config = dict(
    positions='rope',
    rope_base=10000.0,
    bias='none',
    tie_embeddings=False,
    warmup_steps=225,
)
Each number is 128 + 24 x the weight over its row's rms, rounded and kept within 0 to 255. Layers, rows and columns count from 0. Numbers have three digits each. The size before them is the row's rms in percent of the matrix's.

# layer 4 MLP up, 512x192, rms 0.0934, rows 180-251, columns 0-63
092:189107155176120174045120119100150128169112128129103105122119100126096094149122144121121173120123131156120179145074146146143126156145132163140119145151097152136135123096141152118085150149119123
107:108141141115139139138156113117125124065089077175107117123176142137125104141195117173140116155144133111127072116113096108134117177134153159115170135086100129119112092113150140131182110142104136
096:131144135100115149099098130153099144087118166172167103125116093130128111111100138126136132125165090126121133101128160116149133134151120121167110144137170118129170108123107144108132105139119159
099:165069121135124157134102145147150121111156168150111119123162069165103159111120130169123134135117121131102081162148126164136180127159126075109118086127132085149123150118137139117141134102106113
101:099116119193127134106117185149152117116114109169154130151131130093147143107116144093079165130129119116139162155140149167131126093115133121122182122159118101108162087107154097139122153138181129
105:115144105108133147105126110112163131130139103136150101137132143172192178143135157111146101141113112132152139115096121128137102079124123143129118142137123119119169114154114133101117147100090123
097:133129096099128087143153149145116098155091119126153106139158096158101135069081106109131123147127125119119125131126167101120131117120102101151096083105146118141081116144147108113118123067170161
106:144114127146123103126109104110118160152152152103093147143159132134141117128115137155099110176144137143107155144147113191141146162146133114169143137107150095163077094137164131084143128106122134
094:097105115168152112140154098126133096114130136114148123093116171148142132140171126131115128134152086186131179112093127176117129155076149132168161100190148131078132143129157134143124152129125138
098:106133114128125130121147180069161089138150127130150140151104149083106162150118067104130113134178138090134120142131133132134128113114116139163128122080149184141111120148136112116130115131173133
094:109152118140109125168090138145097144122122120090088108159143127133143111144126120130082146169124171104096122128156119146132139083121135122170149099106136109150121110136139124114114145098142101
103:128154141177164078146107090129130117105108134098072109153107147136127154119107149144120135142138102165108147152132143123119138152142155147133086136129149134181094123146109127119133119102156130
105:139120146121143176118121145076179108095138177194152109107119125120104107148140136122143101155109123157143135136108129121142110116124096122159130126135167136128106186102147172125124143130132169
103:108137155095125151119139118140157133100162107172125147104131122120094162104114112125155151144159142154142159129131126168132114149116163067116123131102072131151118128129100111151090128099134147
111:110125103134163121131151094126126141156091131167099120138183169164105132128109135151129147164085109144108112140146141125098108125088139139130125134078134131173111158170129144076152145056147094
109:123142067136074143082099131065149114101096134144111159134090119079149098118124112157130152181094157145143131145143144103126094158125120127129101131122116090086121136166189149161126122134110107
090:097115107142104129138189133135061129129106148129118121119169128107121102104145135128148135097138080149131193133128136111143132119159145106126158167150143127174138163117128137108081128110135162
100:093152101129178139133120162101098107132091134130150155096120114115131122134141169104154106116125127091179073097111126098108143146075137127145107143074152137134139136126119136126124143125101129
092:120124132114098127121147134152128137128130120150133180117126151119164115103214127131144117101144136102136132120124119126112125146125144128127130148157146126109139157175123135114111142118102144
094:128106112126135134128139128111203118167111159114136125124151139106086158124149130152114092084104102185111112121118131102112136130095087119091130099136134103102138124149128138129155143140099122
082:128145123107119112130118136165188116141114108087114133168145113137135093130111096085139065126185138094089127099172155154144118120125117153125137179167153139145126133088120127120146159149162140
107:108126155110155089152143153087138127088125126106174138100143098167126110130137139105127139091111152154185113141133139149148121146131156126128119087082142161123124132156143126147142115141123141
094:114112144133123101114130151135135118144125092124157165125114170084123095147149100140151121109110100138121146143109129149121069127138112151156096140171141180092098162159062123166120125106125102
094:130137124173130143126125173132158158126082122114104150147141118098095107141144131157125083143186143136126175102146109169124112134090134074106157136137150124090137152116155145125104153117111148
099:096133176144101116104131104138130124129090081141102122099111128138119128104203077142118120133132096163185101147115085127117095140152107127099132109135117136133148113097075096152133113148125180
101:109106165131125135142111140182135121099168121135113147163115125195084121179135135155110155136133154119128138102166146138138115172128098097150143096111109098094139075101095086117154138142130138
096:134113131127116149098124136099135107171150167141166137121181123163123153139159083123131135147100158118122087107110129125109147106138157134127134130137122111064072111138099141125114148075127151
092:104137114134136113132154112088107153156133163111133142144093134135133058125145125094128143090100085126123122105103136135126101114082106156133116103163147113109113128141145137119165142142078061
101:085140167135104148138158133145108118101143130127161111151146118137134108088126168089138180154152130113123116122106132165088130156124133143099116127143101087138151135157100125109161109113099047
105:118116160101132089153153104107112133124162156108124169146124137109094177070116188133105128135137163105115095133104139118132131164126121121109128087145131092134138095089132192125111120132106135
100:164131146135086102140151116119122126138104148068112115118128078089138092106113102098125142091100121080155132103077164089092114120116119142127121127146125084122141128067121124136138131129113081
095:163148165129135140145125126123146158118172085143099123129144149110136087109128162121115157114106142135182130125097111126122093106154171124159149147094114110187148126135138107125159116128143138
103:120131079133115127096152102134163089173099146126091164146103172082108157105115135140172111120146085127107119093140141142100101072161142124134101139122149149171156140153132138141104097115167100
097:153137141138163106145166109159153154112111158167123092139124121131110120167113151105114097148105131130112145115120116169117085120118115131148126122133130124145119140102146173202152137150108130
105:166120105172143097144153140163130166113129090118139139146111124141103143132152163119082128160141150117126171094098160136167063122157124122138129137113169111141122125109185112117118121129144141
098:146147121154144113183147112147144125138088111142127121143164130129123068149179142150128151122158130157129127134160131103190104145149146136135122158122103129098136133067128132141138118172093153
096:138121144140117128112107128141121152121119118107092160158151080112111142148163074168120147153136102146136125151150130127126156144089137140144082079115109152143136135101169164105100138125195151
096:143134117112143109060109130154155126123102136112091105128113134131113126160133139143118122128119160165148133087153152105156082184125116093152101140089126098172120124077154142161163114100081142
094:121147116129141102145157117106063149110134143134105090136150131139141104074187120110172125163121107150129151156102102140097127110128163151143137170142153103108149153104147126107168153117118146
100:158135147135127127099122143145152119103127109132130141100149125158111121149143139069104080098190133089153178158153128115150112115125109137140061108136131129134136148111108079129144136122155096
113:108122129153102080091085127107072123128162161110152116144152124162146087143132140106110148146179165144126120147103146128111083150104147139119115148151168102164161129175122124137119145082163141
091:116136112134122089125142167101188126162068159108104131153117125141148144139109159107133128135109141109143105090144131154120140116129097158124143082133128155135128107165115118144085153135165168
087:081108129107161150150115121150117142117073108112095163106152066140169120089125112136108137126122118096130098150154123101106100141136099143095116100147134157130136113137117129075129132148118107
105:126120158140125148160170174101137157135150112151138148119138150127132117134161078141100112115118131110124105128133098108136156131108182113111184118135102163125126102140133114115141132168131133
104:129147125144179168154108123126139158119137114155101112108122153133111146151147113133117128129140103107111117105121109052097126121135084113132096082149113130088110147129126113135115109114144114
095:133115126099125129091150145162168124148094118114086149117122155146135090144120141164116163166131136136086169123148142155159119165128143131085100112133139150155106173143122120098100127133134155
087:137134132130132099097163146120103141143146120114124143132128139127105096145164153105157154121113113095133096131113097104108140102062147147109147149113113127121131113114100097100161103105144114
107:127111087106112102125129112115118108127114141091112131101138139158143107109113126124162147141132150123084121128130124111108147123138151136152124108173154178161135097101131157141087113162112112
103:164146187148140117085114135124117140140095143173160100086140126116151155090150111098073120132116119104112101099133103120141133094085138146136129116125149104164100118156132132132111114121150110
092:088123133156178097146086155069144137114145115107156125145153152187111095122162111127107093136131118104139083136136149184099140111116136132137118174084180134131114126153148152100137133090133116
099:152147131124104131122118142098104117120124130107115129112113096138127131148116131129129124158139174179142170122132153097176104171104099143121116122142144136132158142102113089101157106132144131
109:135103102126112160094095142132124141114098113115133111108128139159110116146113095116072122116162121121129136136111128122145151155155101103080185126097141169153132113126086079107115082158171124
101:155148136120112107115138137144167117114098128058157143111140126134128158117142090095123137139127202139096148130089129149107110119137113121119093124139091121126162063082146132133148146171132138
098:150135107125133116108187088138124144095168111141162084096136118139135168117132120125112094099141157123091119115139161106124157140101146125150112113102141158115146138155137079126155109143156134
093:141148145125083098150109157115121140157083158121116139120132074142073125111125147155076119095140143143098120144160120106122141155117158158115133149146123161161117165107130114152179141150115139
108:136092142144103092155147100158127106172061158106104131109160127115151122131116131137145170136147119174130158098129152136112159146144132120126111143147152145131096147149146148119189124128112118
101:144120091111077153135179119126124131166121111104129096159124098145140113106126127137175159131132120111178129154117118120159145137135134107130098136085119112133180165154184114131136088130135103
110:086141110084128128119112132137151131141103139130080126096137084102127107103117123178120079137122111135155119136162104095141149153107109129157106056093141146115080103093145118107135099103136145
101:098134110118132154121126096104102087130110117130123142136105149146136106134148088074152161138115119149136166124142114140115104129097110139090153090099125165115154148164176126107152102133132130
098:120138120117153133139071107167102127115084106078091118124155134126163106143134129140124144143147099123119084103140113172163151128152122166134140073171140099137127139146108188169156143129150121
100:145149110124150114145163147143142137144138149151111121113136161150123122107116101139100129077130108078141092104105141143132136115112101152101158133090143089135127117131175161138143114147104098
097:122127170138131078099110110089139096090148134093134140131128149174157122098165157165067125157085095139145173133162107132146111131130105136127154152116145085158150142100140072187119131133127099
092:143119113154092129149077157090160141110112155056116102148131169107119101125143115137142128096145149128102144124154108122154171141106103133121112096152135120114108106086188135104130149146181109
104:107170126111139131131152134156127128125131143123142151135094127129135160142147094106111106091119165101119114126111165171122142073103126108102123123111126173132103119123124125121100122105156121
091:158166141151106156132114110146106131102129161112097119093148145137120114145116125121116148104138155113158122139133099129118173116123102134128128121117133096088091092119089092118155114153110148
099:119140163149142158143132119147102147114103105138125113106138116130124115173119164132126173135132156131108081131102132125154150126164156147162148121135166152140117149091147074087123147127143114
090:108133112109122141153092147139114064122084083092158124100140107081092090121177097140142109134105152109140164148197124119185106146136152131102127160150123089151155138158140135121152110130127139
098:144122091131165121113137107128108151113127118140135079127102172152107137114135168123130142127095094183124073156144092124105107134137148129132141154138100178122137131124148129112183111115143162
099:133110157103115128099151109150146119151138171156124157124122183118118124095147110108109147127141131147090167125125116134108161142130138135109120087119092124139150115149157132135073124103149095
098:122097147129133157101150137088068149124147133143123116138143135121148124108133110165161146104091101164084142160133136111152135101095129124144098122110097161111144103151094158112133151210129113
092:150117115095117109117170127169128154150132126137126132152067133154158159116154134097069134102127128163149121125079141128088154119125103141103161100151109154095103107138125123105142143121114116
112:152121130112143132129144147124122124143140121168169159104143149119125158131095140143097132155118157113097146192110161131097090094166204130124151112122126130131091110110144149094127104146158178
# layer 4 MLP down (transposed), 512x192, rms 0.0935, rows 180-250, columns 0-63
094:135239169120093098082140110142073142086135157110151166143146100160129107139158147166130090124140136135140150105136085108101120138142145110154159128149109133104115135104139122127114127147144145
109:135097112136169158155120115127125133164140134140128113153101105119136121086081122122139110088121167135123148111088082148136146108124074105134092079141153155135090117122092123112100170129135079
100:098046091139117123179147142134135101108116124111149187131133136114139138132121140148119105140147122140134151131104156063140137138128175096180102096146125120130090113104137086121145183106142131
101:167173132143100142088135154164136116123138074135116130122131146141135125156128168122089118101099158174164165132133130097135146160110104190178149129158128136148108147120117094141143139144103126
097:084088132086148083123113121127128133140116116164160124134164115106111150131144154115127117139116127161118151160122123118135152153114121124044157170117114110136128110116120120114131090120117151
105:108205109169085119144147164147123137118129100115101113079138119145149122146195124149132130109124123122094129143101108089125109060126080112104124110081116101145158128127124117125113116099121151
092:102083114113159122142092139162136074137100184126156084123087133154109133137153152147126114142146161081119105134183118123142128107121147142080164157139145112122134163142174108164136084140137160
100:137171119142097162141140100154135101136124130144126110129160106108136100176093163116157098137118113129122131083124139073154160146135102127123112143098115128143094146134186094126094204122141162
096:104090086147161100140215172127109108096163136148148136134075147132120147114150131147129112141144103154128130113162137134172150157108135118208145130171167165102171153109165131123123118116122124
098:174126173104136122136093152108151093124098163122129118161117105128145125154124146111111155090104130071109164081143101124122073123124156149122147153098117106064129161127137122152143137139104148
095:152157158109137171142103170121131128115121143124107095139131141128142110165108150113115135116109164105135155089131145222128159114116139126112132154151143119135110098151097158117138094139142105
093:127000111119111138094113123154139126153126115155158157133142137095138126091134133109141109121148143129138135149113129112133141137107128057157130130167102136097131147126098146120106090134146139
109:137137128122130150110149144113112145072151102141136096097138118082119113129125146125177134102106154082143159131136093078120100129175121076140081151112142153141166096128096112179115093152127113
105:114175108138097137147118119154136127118136159095136103091169112128116094143123167149083149131121150143136124113158092175139127131158151196151079117144118122156144141132086135146140133124070097
116:123070148144114122118137140143097157111117138148115105132108129088161152103091136119117109113095135184145120158155093116125128123107118131130111102134168125132117104151108150125117135129110122
108:173173150152089197113099159093153130149128132123125139098116120138142138127170092110096125140085142144154112129129124149122140155124139140102115151160152169158117132125160169108117112123110114
090:111045100119155127115101114152113090120112122143153118083127118152146117121096160102114117134144158130126163127112086111097125111144115089178124132094110088110156149142149124134128093108119158
101:132103154143093129152100175106171097132136146155137103135135100118138160158154152130105105100129126207141142115108141120137112141124104115159109145116129088155086152155111128122157094124155123
089:090048135132139148140123153149089144122133134125152111165111140150102127121143130136169131150132150119103107160147120131137117139142111071127130086133073161131136183108149127107123079136130139
099:134040105102204162097149128130126131157133141099120138143106138123130160176136160113147113092113077116139131134107164165130119113106123126127127135099115144106139162115103144115118097143141128
082:120206154127101139119158134167156131135099136089131151127105132143125137149113166180130169174125115137143120133123129135104126142104080185145136111128114138174111094158098170123151172111127141
102:144084138170130147098126124125184139178123166153135163122107132057127143172112116135133129161163177144150114105115105125168132085067090092113103118134116141142118138121072115103110138095164120
091:148188163102132156142108150109123148181128131088113142130136165137131119147132119114145173116174102132132124086136181153166146106116099161115085087138076124170115119155135125173135113158138126
098:123045118144091125096116164115143111132138143115138162177128162113102078113144140118120106159152121124127139145105139140133121104104116149125117136054095121173165134123111109083122119145157111
101:150125114119133123106174103171113138119118084121123166121129132145089165111166091128134110129167092180142139168119097082175126119130125134105145139118148146145193128121103099145126177114116143
101:128081139129088085103115123123138130155113130136123106085149102160128106147135142121190118117141113103098140118124136154165123123128133090099143118141096123180074125156128127124108143147143135
093:095092152115112138143123097163152106060124167143127110104092133133063115058192150133094116148117127140144101144134108099170089143149125132087123120081161143175133109113136132125114151126148131
093:138100074098139106143107144153146128126139067108135100130137132142153161135124122121098108154138152112159117137140145156119082142162135112133111102098108134144120118139130135132104116143110108
099:086128141129124097094124114180128138152128116122152129084128118132150128133150140154136168140163126124127113135162123167134178142178100099144117129105113156097137076133139152128139139110095103
097:137192142134115179159130170115151141150132132150150113132155134136110071148107140146161150138114117150130187144125168095162118106138132185140128161101168127159125143155113127098168132125114127
099:115172107110090141123123140145151113130181123129135099143150139116149105114157106135163155085161142122117126131130130191105124089172139143124119142141087118136169150094109129133151158107127151
094:184182074092090143125115122126116135083149152155118089130157106142138129117150142098091152116098154142145125109138125166144154093164144117151158128110144156123133148133163127087101109138143078
097:102054160122108139094141142154123113126147128168126128097147122082113126126156115134129121133141171113142151112135138112142096115137103106122084101105112106133117098137136116085155101165107112
099:139044133128133131161108095156139137124110084151115144116061121133116131137141068131175131137152145128146127144137136145145128119149128133136121138078133143068092152138190154158127069118122119
104:138062130156115140101098137157107099075166136093117159105160137164152159132148137170129117114100120133127136122106125188124093122116111144119111137132123127108118160130148148124091085121142125
101:125119151110130106096110103134117054107132103133142113105151134136112123129118083130089089125110136161171128114123141061121136136112140128113149090072107140138075152139118113180109123128139162
098:102060144171104136156122100137151141126139117122139127121151138143063144131103050127103099123096136136113103135138134101155105131162130120096138115109146125112076134129082132085145095134107098
099:148103124086181127145125134133111117118124133144112143156107113107154118071135139145150140159088163117128139133133104136145127097113090120119135107120206103105094075113095162145109143132104154
095:100113130112146114102167104109117110174136147111135100095142148122145146097167072099122133092144122129117137113139064118122117114120113121130099169133116129126151160124126164163130099158142165
101:158048158118134120154115154116145177121151178114132133143094134149125149070113185129142131125141073139106090131140114115119130142114151150127106104129124148112119136155109112167176120090105187
113:162122121075121142118145100117117130122135149096131078123133171122142112128116126113113118155120107131156149119143141135084130153163153125090143162173113125122098121145151096150121198113154138
094:131098134120148139094125092144125152102144110143138097128091161150147151101117122137116163136132173145108126097156151114155112116100092129156132111129148121101163156146142133124114156151121130
092:101166076120093118143129118107127103119181144147106132130114124120111134176139123133106156123137161140108146109142030162167128096133105146132118165151130150153167173096152122098141182134148108
111:121185129152108091144138126141113099157129142164173080098122147151113137136086120123130139140105135104150143105129145122127132131151138114156111181100140121142134138166141134142142153129123114
103:129079111100127107122113121164108156142161154142105162100164147141149171115099152118066086084134138141107166135103137121145144107122104116159182150153081146106176136143140106116115145124135111
093:130069168115136112116134118120085136102107110088152113104168133101145137096140102134133075102121132144149121116113159113112094120136167144149090103136118144133129133128115151164131090160140183
091:143106153133087137140096107095153128129119132112134135131106168121128083127113137161135138118141129111156088107138118136109131157168143144130158083114111110117094209127126132141109134113148141
109:136115156173142167109119124133131133134135133135144190166155119106098141123146077118137111125161106142117137075123165162160126109088090115133150134087090134161119160139132163090142134138152097
099:119159130174092106110152122091129123121123178165142080116113097154155140111116116129118112141108135138145089150143083070165115143149165134168138156114158168158088147128110109121137224122100129
092:112112105110113116148125122125125168145120101127114134073102092100167117138155123126113109151126169187136133115145104126147134089068119128092139101130138131152113144095133136137122121142134150
103:137128174152112131145111158144103086122110126128112113114184141132098148170139091120156140089118129138114169141132087208093115085101162121123190134100098122122148126131157153111107134097114155
104:139156153082119172110078089104134119102118109134149141140132138175140117153074124143129157116161141151150082115174130144172170159141126165096123109109108085102110139124102096092148121110170118
106:124139137148107145087140125168146145123115108126129107173132123140120128124121139138118169102113119122142209129127137151146111130130097146123144136099158106105112060132171143184118134141155131
101:133157095103085078112148142120136123142129097149097165157154122114095132168171120144178126123100145130082106117134162091138155144095130141117109141162112104085177124086115105117131139130103122
096:092077165153186136159140115173155127076138145148110130121124113134144134108071094082131133129158119158144115111127113146157123092116121103149117120131101145108167127155155136095146142135139147
105:143159156102100128129119109136129138141114142115106158115164142124166152114090141108113102119138183140154116069122169145132126111116101134124102148150098104158107110152141119087128150146167153
101:090169071137144134141129149131127128162129165165141098110147122124155140121126109111190118147110133140177137105131076122152142149130175083054084108117156094071157148122169155107126087133135118
094:117087118115131107138132130128122154139151142149134091145119105178127155132133132128144171145120142115111159156138096120091118101089146078114130193132159105103158125115129162116129095116104159
103:124151140184134149101118135097158172129178133146156085128121106118133122094061145089120146126125083105116129124096135125145127103076123136146146173104107144080128139137110133158118154150117140
093:149081138114121154124132149187106139129141158121177141106145138101127146122103111139141148199121137112119120114104116154112092130149127169168118117143098145088121185132127139110114117131114140
102:135143125132137160097146109119138109150122109128127140142119116091153120184109151146165111169146150137155136099171110110145178168104110124168153174155094108124119147131130121150147168154152208
093:132039092112103131119114117146127126115129097145140131156078133109082130104149120126118144143134119145099121129123143106087100177118150123115144136146080094083155109115169152157145090138151131
099:150172124115137123105131131134123119144146128149163149102119115103156129115112124114140151135092100111158141125130167153099108134102115113181112121145082129164118140131132127114149093121083132
105:114178102113133109168191111124132135089147112106128134113111138098115144103149140129135150152163109113111141139095116106117103079170126109114086114112114135103174107146111135131151165151144124
091:131087116131161081148152143138086107109147106115157133121126095135139161140139139144132114101108137130158137116129172130110132131086134174096172144129132109123111172142129140126136048111103132
100:139072124131108119122117099134145106113115077117123120138167102180140132119080124128092140156121132099132124083111131119121122152147091172134171155133122112121105112126096157116133127174106131
088:114048148113138147130139151114132146107143144133136139122124123114098115124119167147096138107117133091103093110111126115116122111165140103144165156118108118108134140093158101100121073157096146
093:110104145133120116193129127135127129145143134152138110142069179113128125108140110110131123127134111147134118128141159112169095148134107131128180090108161108110137134121149110099132136118158135
099:108129157143117162139148143093120114102138120126122085095169135090134135114099139143131119097116119110119113114117145122107130113122096135142147118137135119141120124155141126117093065150118142
097:119212099163171128146137109155128104126155102088124095141104125160130094126159129156138093126131157104185137145122109082130119180130147127166109143097151167111107121139120132076128123123096134
089:146251149146060117124123166124109133145098107146151152150101135125122113119113117142149132096113095174153128134122167107118119141133100131138076119137114123168155116156135124141157168150144129
# layer 4 MLP gate, 512x192, rms 0.0962, rows 181-251, columns 0-63
106:161126139139155102121143149113121124152092132141120103119119113107137151136136126137149131112146146122117116158124130118122131156147115118158114116120121117101124123097107091178134165103116176
093:105161152113116139133103123145118142119117114130169115144122134145176119118131157141095168155117122163100100136091165161131127164130116115125087132103121146164139133085137160148137106128130121
100:105113127115158138150115120095138117150133140080164094117100099120173102143186126109145150121130161150120094127105117181156137105123114111154137176117125113077194123129146158100166127147107121
104:129112120142117153089094160128123112140133098130095120132114141081122132100062140103121154151139110135128124150104121179137161092091135140096118169110128141151162103105176141139144130153148136
102:154128140092114140104102158108169120163149099121164088132120145110175149107093178120102140148109123127133120090148108162132100124132099150116085136132139154150157126166106076163122122160129124
098:166138136178098084132145161108129120129113139130149140093148122115178121090069122063155083103104134128098152141168141112159079165139122121127111083085105102165106151157095138153140115174140155
101:108131145107102161148165115113143142117113124190126106099133155143125144070169097147104142107119161147126130150123129140090133121110160106115164159131097158113190109184120119155099138173108123
093:135112100115148098115150146132138151117173148115131113142115130159164190117142114100113089087136112114106111105130146111140114164128122136169129084149134150131133120157116095162132145119134101
095:154104108138120102132169146152121143100117110099142158154078173106135123136167126135144098138128130134166094113171124155093158148188116110156121114115104134175187133100090164115143130119143101
100:126126144158112115112138107142167143160144103147118119128127141092143130134128122110162125103130092152149136116097119134153142135114102158123069151175155181130107107122096121131143161179109139
101:123143161162168094139108114134128107129133120113081116159124157168125169111108170141114118134122091148123156132141114133128105115143145110143105117136120104183105143152122144111141100083168134
106:153139104125104139130160077108125130081115094141104107126145139149148091128175118145146141157166126173114141151125128155079151102114111132101135129091117152102123118143101126127121116136148135
105:143116141148135141116116090106130117102085126133120120108092108185097146116085075153103145154119121104138129128123137171128128148137097135126132138095133127121083088117115175143089113133164136
109:143139103133137149080166138126158128137152107116093103090104134096116106128115135110147134100118087116142151081112149122082124090106119162160124143144144158164128106196136137149143117077109153
106:127114126106117129125115156131125123133153126113158117111093130105142167117119093123114159103124079131108137126156107138125147134084113141098106099130132149166124097105074117143108130128131108
099:151135156132036113135152158126106125133133117136101111124133134095117109138162124166171156099142095173130148130125126145119166144131116184136125154146130162175124081149105131145106170148139142
104:133141123086104113147141160121142162156099150154100145165107123156196104126120082158094104123134126108147159138083113120097119095103121166138137123110127130147135130146144102116147137122107120
099:151146162095095133121146105146121143108130087152121135116117135098178113141167146146146137112112136101150142155110139142127149176123148165123121179147135128149129124178119104145120177151085111
090:158111125138127134104145118130130149140173149151106112120094095126150134100121147158139124122180103146077102135139138131092133122080107154116125119185104132121164118101124173127121122085124103
080:118153086113122128138120125119102122109111113169130128112107128096129147140128150160114175152153139136164095166103102159115132136115108149116116116110116143142108086177098136112171122089132103
122:143131175079135114123124132088124118097180123142156098141128132176142118108130120137106144114094111106124113149160132179130131105129129136180150118104124147152142164135157095079122127098136133
093:166144133142078140137144096111116148121157145124094123140131120114155147107153145142147139089142129151128095075107169162142177147119117144106149123122099094186161082174146133123133172183107124
097:150133090123139172119115150116145113124136126168140140118107118151146147150140087109172117100114177089152131155119112150111091088147134131136103143123129133063123089139088115118106118133132136
096:150134135176091111112138100130158154147108103149097131113158148149178100121121157128130163121134094110165140122105141123138146107134091151081119127117137122133145116135145152112155109164132135
099:155124153154140133124144141131135115118162120158131097138148117157133146119161038160120118138145140106144103127148153125104135109101129119154095163152137129087180158083080115115125123145147148
099:106144105117133089097128101117105115111148114142175114137145135155127111135125092170180165158148155133140112126148124145152114172102098188150146077136140129135109088180124145099161118125123092
090:102113151123121145157145096153127132141095120093121147138106093095074124148152126119149153140124124163113076118125182146158151152128091128158121156192139116133133103124165138123109129082148105
096:154134107168112127110134172144126175117097090165140134124145131133114094133141126127113141108140112157136092155093109122145135157149141142145167167105162147122117138113129167122129139158127140
105:161143096122126125125131171127179111141092115094110060084096111126178099147148115122151158126160102185156152145160095113108136140104116149110130177109156145141129137167112072163156129119108109
100:111173110133105132132097113144131176100125129103100121101166102123177113126154154157088153140121154123116157119111120105133169196138139166129164120144139181109106138140126123164205137116101131
090:177114107184096116129135144077157144140118079135112116188116135101112158127152083155123094143084087152131133100099127102138100109116122121110152128187152114122142123107115121118117136120141144
095:151137104121125079095085147102140074151104144166142169159148174139082102123140129123116145141142085146127123116142146133087128108134115148137138128131141167169149145122131127151081124099122178
091:131125130150125135138157168110113145125083138128140136113104182127154135111146157102118128066132097113092133198101126103109089048099111149097140126116124122131112151140156158122115161178124171
105:138145095133121157139148125119119099135167093148126137181112120137119142150155131122122120135118115126100149150087145149135106132166116121097135131130158143136110120173112124138132110145112148
099:128133123096090143144114120147147127123127077152133090136141117149153156088137121152164146163108162127159098129107135155107134146130149122110111127134117172104105092170107167123105146100130136
095:092110180178158109094118079129114140128130086108116129164135117138117177136087133115168139153104148135139151189137118114189093139133130141103134129130166127098102147127154079125144141120086120
093:135127157143111115082114123115136124153128144154126090120109153142126126128107153118128146116107109104097151146141124138150108109118111139094138151110171095071158118133151108113128118072151120
096:137169139145139085120114149086135151146140121126148135143152161129121091139115116097121156118142118169161142126105170160110080174126126125142138148120145115141127124128135137179133152145169180
102:121107119124148148135123153147103165131158141141161117164129138120143117121116150130128171140090165084122156082134142134083094135153137122180156149088118140161137132139114167110152130121136142
103:150132122086120124166147169139126136121096110154144116157149126118112078164144111146143178117147133122104148138119111155105156165109119145150129137117130117129133137127113099115116129110129162
096:125114131127161108112114140108154131115131156163096092123162110174124169133105118127104128118096146119125146147118147129110153145109085137118152148120107072155137155153085136123153141155138150
087:143120127109102114123147140167093146110142153122109108154125134105156171108126145142131088132110119167107123079160140131121127143100156167121142086102124142132090144127143152147122100105070145
107:107166129125120117083123132111157120124149131126166140119113137090153073130128143100112126117131086118100159143150125109091129142139115121139121117127131130158136110161100106124147138119116107
101:134151130106141130151131124192139121140130091104125095117126126137071110137117094142125123144124099198116130135078130106124131127095143107114130105124121127108082119128125107116103130099130159
090:112109104113115165174130094162164149131133088092132111108066082161119079177138109145123145133132130154161131076099114141139109145112124081132132118129139100102103137126138128110156125095109136
087:088106132123114148132101129102123133090127097136098096134116172181127119096116176138092159135136087120110058144149123140141127111141135162137174158102104111129117119142124138156136130150078142
106:157125125118100113132124122155100109088140119142118143145130107146132130115096168108125146156134146166134121128147118111126105109129110159173073102125129132150107144110135105141154124143108099
104:164097088095117147145102111151057169160108078124104157141106160108119114156100149156152144128125136156134151166153133141089098173153109147147110141141141150104108108065147111139094122145151145
090:150124125127154133147139117135131136178163132095115098149145150144130135111081120118125149156130124142158165155164158147139175116165125154165150097109154145113129121160097084134139123126109136
099:166140190103111123143108158119085143127086115061130109148157111135139150144149112125125155101114137141122128145089126103124150131121117127146141149155167150127103118137158131128121130097097125
101:107124133138115134106156161133135112139163113109164126099088165130128175096106144093122102101115158142174147163135117136085101067087122116115140128145158171148124123174127137135101149095147133
099:106115133153163106140136139135167119121099098125133153154159087131120106153115139134146128177105143081112126129158157158141151105146158143108132154118150143089113154097089146091147143089117162
105:104196131116139114122130117173101149130139118106177151153131087106197127127151159117135137150106098167126142129111121092146097165119141133131125103131096129146127110134127100159134140151108122
087:124133114089145133161090083141140097128161092165123128125159112129114110149169117133156136118109124093136134136158122146120121149123147125108139190097115134141121114112118073112147126103103171
112:138155140135146132152145146070170152099122130148161118113119105143112138116163121121151124097096107137151124147134091146151145161139140122114150104118090120101100130124091149142114149124094139
095:148110148144072158192108117124154108110126093135129154104098121145134139148177117082140118156158139133127123128124103151128133111133138127161152144135151137125129131103138116131090138099152195
106:108122138081113152089116134120139136125111158111135161143134102121143083110134110159139095118154123127155111122140124116141131159122106146186096106134127132140070121165105126102122135127135092
108:138184118147117153105134156097176121111135125135134106100116136084129156183131131128141122130091117122116133128130139142163096080070103164149102168140177128126116112133112138133135144177128144
098:108157113136123126128117109123121084160140118112087091126126128097098078138123110087126105139149119117096063132118131154105114130150130150111124106139127093140168125062092151135175138135109118
096:177114130072103141134108184169119142094075140129139150148174144145146105142145101161118143138127150082146137122145155143132151150106100143134117122107117120130155115162091134146160097145176106
097:135137136112139060088110102114131118072159158160141136117136089118140084109137112154116180142141120104113113160147151124133137148109123147136104112124125098172140126109122084123131185122147095
099:096141128122126118105113112151159098127073130166119124080139078104093090134161176119113151099113136141144102153144131138076113093109118149170084118097126146156076114113123108120127141113076129
104:165141136106122125127149145137120152119130125141126146165136135113135148140099107161097096123090120092119165106116136090094105111097129148155121107185150119141127132134131164149094143099146131
085:163120124069118150126146142191127141158137159137127123095173104134170104136097159137150131090150141090139124110107105161154118121128132127096158125127129167070131151052119106124165127145113143
100:094145127154118111117093147102107151119093129127118147176138123153108112097130100129107167081089100085130120156139149126119108119140092131128148141110158110142114108096125138126073126112143167
093:111154112102084132154091155133133081129078092077142131109161137092138096132169117130169128122122141115125154128184138134172109155117132169105111167143152124158151142182129133141136146146102108
098:103132146139117123065140118097123153114095109139114130113090136121117141088087135172136154082115114167181118156112119139115086167128166152089116187134126144149142120125152122114162141134102122
097:155127153140126150166156140086131106137170120127130116093130131086126141080077105143116110103114121163149120155116129147132124112142117164138130149120135118130099067136141118113170125125129121
098:156124122143146107172138163122111098135137174102136145115117159108147182119117140136107121114137170105157117150117108094103142142143106138149114154132144158097084165111153139154128112109175176
095:115159147129141136156109126085129107130104112109115156122167121091110113123090159164198140145128133113110132122139112133179139127107121132160070169099132094160132156126124124154130134122121105
112:153132151120123111133139126098109122143170077147120117153126113094166159135155132119145173097123141105151150104075124149099095131185127118115153131127089118138136128125103093168118102167128096